Each number is 128 + 32 x the weight over its row's rms, rounded and kept within 0 to 255. Layers, rows and columns count from 0. Numbers have three digits each. The size before them is the row's rms in percent of the matrix's.

# up: layer 6 MLP up, 704x256, rms 0.0499, rows 412-425, columns 128-191
# down: layer 6 MLP down (transposed), 704x256, rms 0.0504, rows 412-424, columns 128-191
# gate: layer 6 MLP gate, 704x256, rms 0.0507, rows 413-425, columns 128-191
up412 102:103137071121141154074131185165130128130091047137145147122141111168114115161078161153136103143171083170113168151108151165108096121121076145136099162145145153116082099124160066146114147100097075
down412 102:117114151133120121132112163130134090119121092101141150096143121136191084080102080078119120144158079135136190092138153158113065138083073183167131064061070117070133163152155132129106104162141149
gate413 104:140096126132138135103160100107207113109135171079072090119099148145113115105125129194124088103059136147154139158071089176120107129087201107184130136139086102140128150156087121059173134130116123
up413 105:067152139137139127103118147164057106128104116171111109110148109139145129188151120134097101106119182110113164098037196088156092109117115129145117134091170135093165148097117153080135084143143146
down413 098:140159176124082081172184078148115086129114121168161151171167122151122123178101078134141133092191148175106125094111130099128143146133106147051132143172151116140124129050144137138122111137170126
gate414 094:107092130131192131150115132179097151169076088153144134137161056167185091152154112096108075164137150116139093084136111195117107112129115118121180156122103147066159035112155162111156104144037102
up414 095:138087139162132102097123147172175161116127125097113136151144185188158113150126103126116163098125115151154089156167139136123160056116129158168077099155162138117078106133113132108193117155150106
down414 097:113080154139116127133178114134150110081109107162079118162106159121133180146157094107099112152058108178140066182152187183118159069150147112125088135065166093079121128126141095100164089180177106
gate415 093:170144089131155074144095116223125087175095099182102115117095161140147172150105153056153166086158135112120111144125114094132097138141128082168121133132072162132077150089144106127147126164135118
up415 101:102065129115122110124129150126131127102119146121114100133129089072080147105150132104104158131129151165141116098118098211087124120096111113090130077189210114138175089148133066092129112095197146
down415 097:172130125113086066128084115172109161141102159122126167100153104083111136202070109080119133101118107190105123134089107173156059122095175170117194067056136155112050144113168156120147142146178125
gate416 106:114117083114111140144134113174172117128194113074155096082135115094184131094113084124179148108097132105131132111146112130166139112185154124146176121119118172111142195150083102187089143148152131
up416 102:122152150147135153117139168074073105173099113111155142133143131138113116194133109206168103113143059111098119143126143120148120132089132137167163116135147137158104070116142116126165093111091130
down416 102:108132131153172181134158114113103119103124136107165119096122096161118090101162125110098111168150135198076142113134129151158158148117094143127109144123144136162162099176133107156165091096122185
gate417 094:092139121086171136121073106090098132103099196178141166122129141092117155210117154138100076120098107102139094105106085174161087123168107083155111142142198132158104114162151191162113175107090112
up417 101:124096104139142081131059169232092160114086144172142119117107120134126128162104148064148100102153109112184163111187126071158092128119168069116127095152101090106131205150100130142181104102150058
down417 096:154116153187066179120138106160157093160146106055102146107171143158115154106124156104122116111142150110141125138191183074150120230138105131127103118108130093054084088157132155084173154157109070
gate418 105:170083100190084152116166135170192155147137121101111094146162116133126138127122141151082153114133117096142132136160173138134097131154147144060131091102108127151093107143125157157111108052079121
up418 101:092129163146130114119156140126149082128102103126141126153192135152161115140158104116129144150132185129099082081185080071157160138126152104141143142103131144110089194115160118102155092250108166
down418 103:120182135120101109121107122079166074107163177055123132101176119164155101141130106165169106098168113142122120086131095140093192067163155139143193088170127128199092118135143130148130097148116153
gate419 100:176151152182071138114099166132094149098107139139190164170079125132078179108097126105127147064147058124181096122080092116113102076135083196102117128089148148125129125119117122110133137165109147
up419 107:168168157129098112090102101168144111145137140115141087154154096178130099098099135104152082072136165128164144146111100132135121121075145084108083124199187159111130147104149220133082166121107122
down419 102:121164032081088114116041133129128064148122157136115109132153111132140101182068184129134165091080147146130177164100121167080110102144177140167138152189123113143136117141131115108092156140126147
gate420 105:193096124155090153128093155101154142164136197112195121094166147096136135082210178107106083172114122134139162106101112115132134106108084102112094139144130122096114088146186162153133138223177150
up420 103:122147159094115074079094169080131088152134181129154096152130075149155141154097137206149149117095146097130072085154158118184128133123137134135101098186089163129079084085133148208212169125114116
down420 103:104077141119113183144188132173077155131074108218134131167137128125143105165120159122108167064112169075074068129129085102144174102145244159148120131150124106118174132122099125107129100121116090
gate421 106:148186157148089107127159117106119153144154111188155101175155108128178108135106133144089160122182160111100133100187143127163133108197122095161115092109138177188125119128199124112137135056082140
up421 103:129111114081095077119149179145089086100088125108065145092102115111150121184116178149115121151147174168134176172081116154189130120116170104144156169106119155150132145087101168126184124233093112
down421 103:175101166104152136148145141164091111142172114085139094153102100088131169099108148131094139057129150137105105102050155113191129109137072078107153164176130098118145151119087160153151138183154115
gate422 095:096168120133115172073122147109086130178133111080158147127144106070135134162064112100131061114151141134110164118153167137155168132210110096091109122155140118115144131103118154177144134163109098
up422 093:137128092164180141148120114210127082167153116122168150063164150107160126119161144121098066118084130127174108150180121107131134183162133119126148143138184091173100048161146104134125107127180127
down422 100:151156085123111091119104116142146168142156103121149093182066134158124104114164138108148133124092131115075117146135103127141116162177070169128121135156145130117137141171139130099124144174182128
gate423 096:163154164149150127159124148155111136085176093065137125123123129134140151127081086201160132111122148126105080179175111129111118171108151115112164158127155169105218166101098127112096096125095124
up423 089:154173103124080097126097148148208094096098169165105168123092130071130079103147127057130185133185155104099138052102164155138128120115108137112099088159137174146123149111172112166176166083058131
down423 091:164111079126123114128101133141171146153146056126033150151085168140138109166150127147173114117118113155138059159127158089115106150114115128101148110098179147171127154140170106100190163099114085
gate424 096:137071149080108148083133104131114054162188197093118075142139109148160129089148120122089113138186120083102129112113158121147093128089144187168119167145142132137098194165134116078111165109126156
up424 100:092075130156123107154119091166137173164179165128090131108155107107096055170130118069074079144088134230148048096076117118108132172138124099101138093181078116131109114108168109131136164047169155
down424 097:125123157100120150187130071156166109106149118152096086106189148075087206092135104153177193091150088095081101141113141055098178086191150122130124106088139099084114136106164128082091103156192114
gate425 099:146120148090097097119092143120155124128094168107116146131140158127090195090098152092116133122067151116155096150144079139105153123137112089139134153145135142130089146106159193126164146155160094
up425 097:108143150167145137161171159171072091135135117163102119162136134110123140135108084165154156159151138083111190132114138084133160119193134159184144187117164069065134142152124111094167117165112144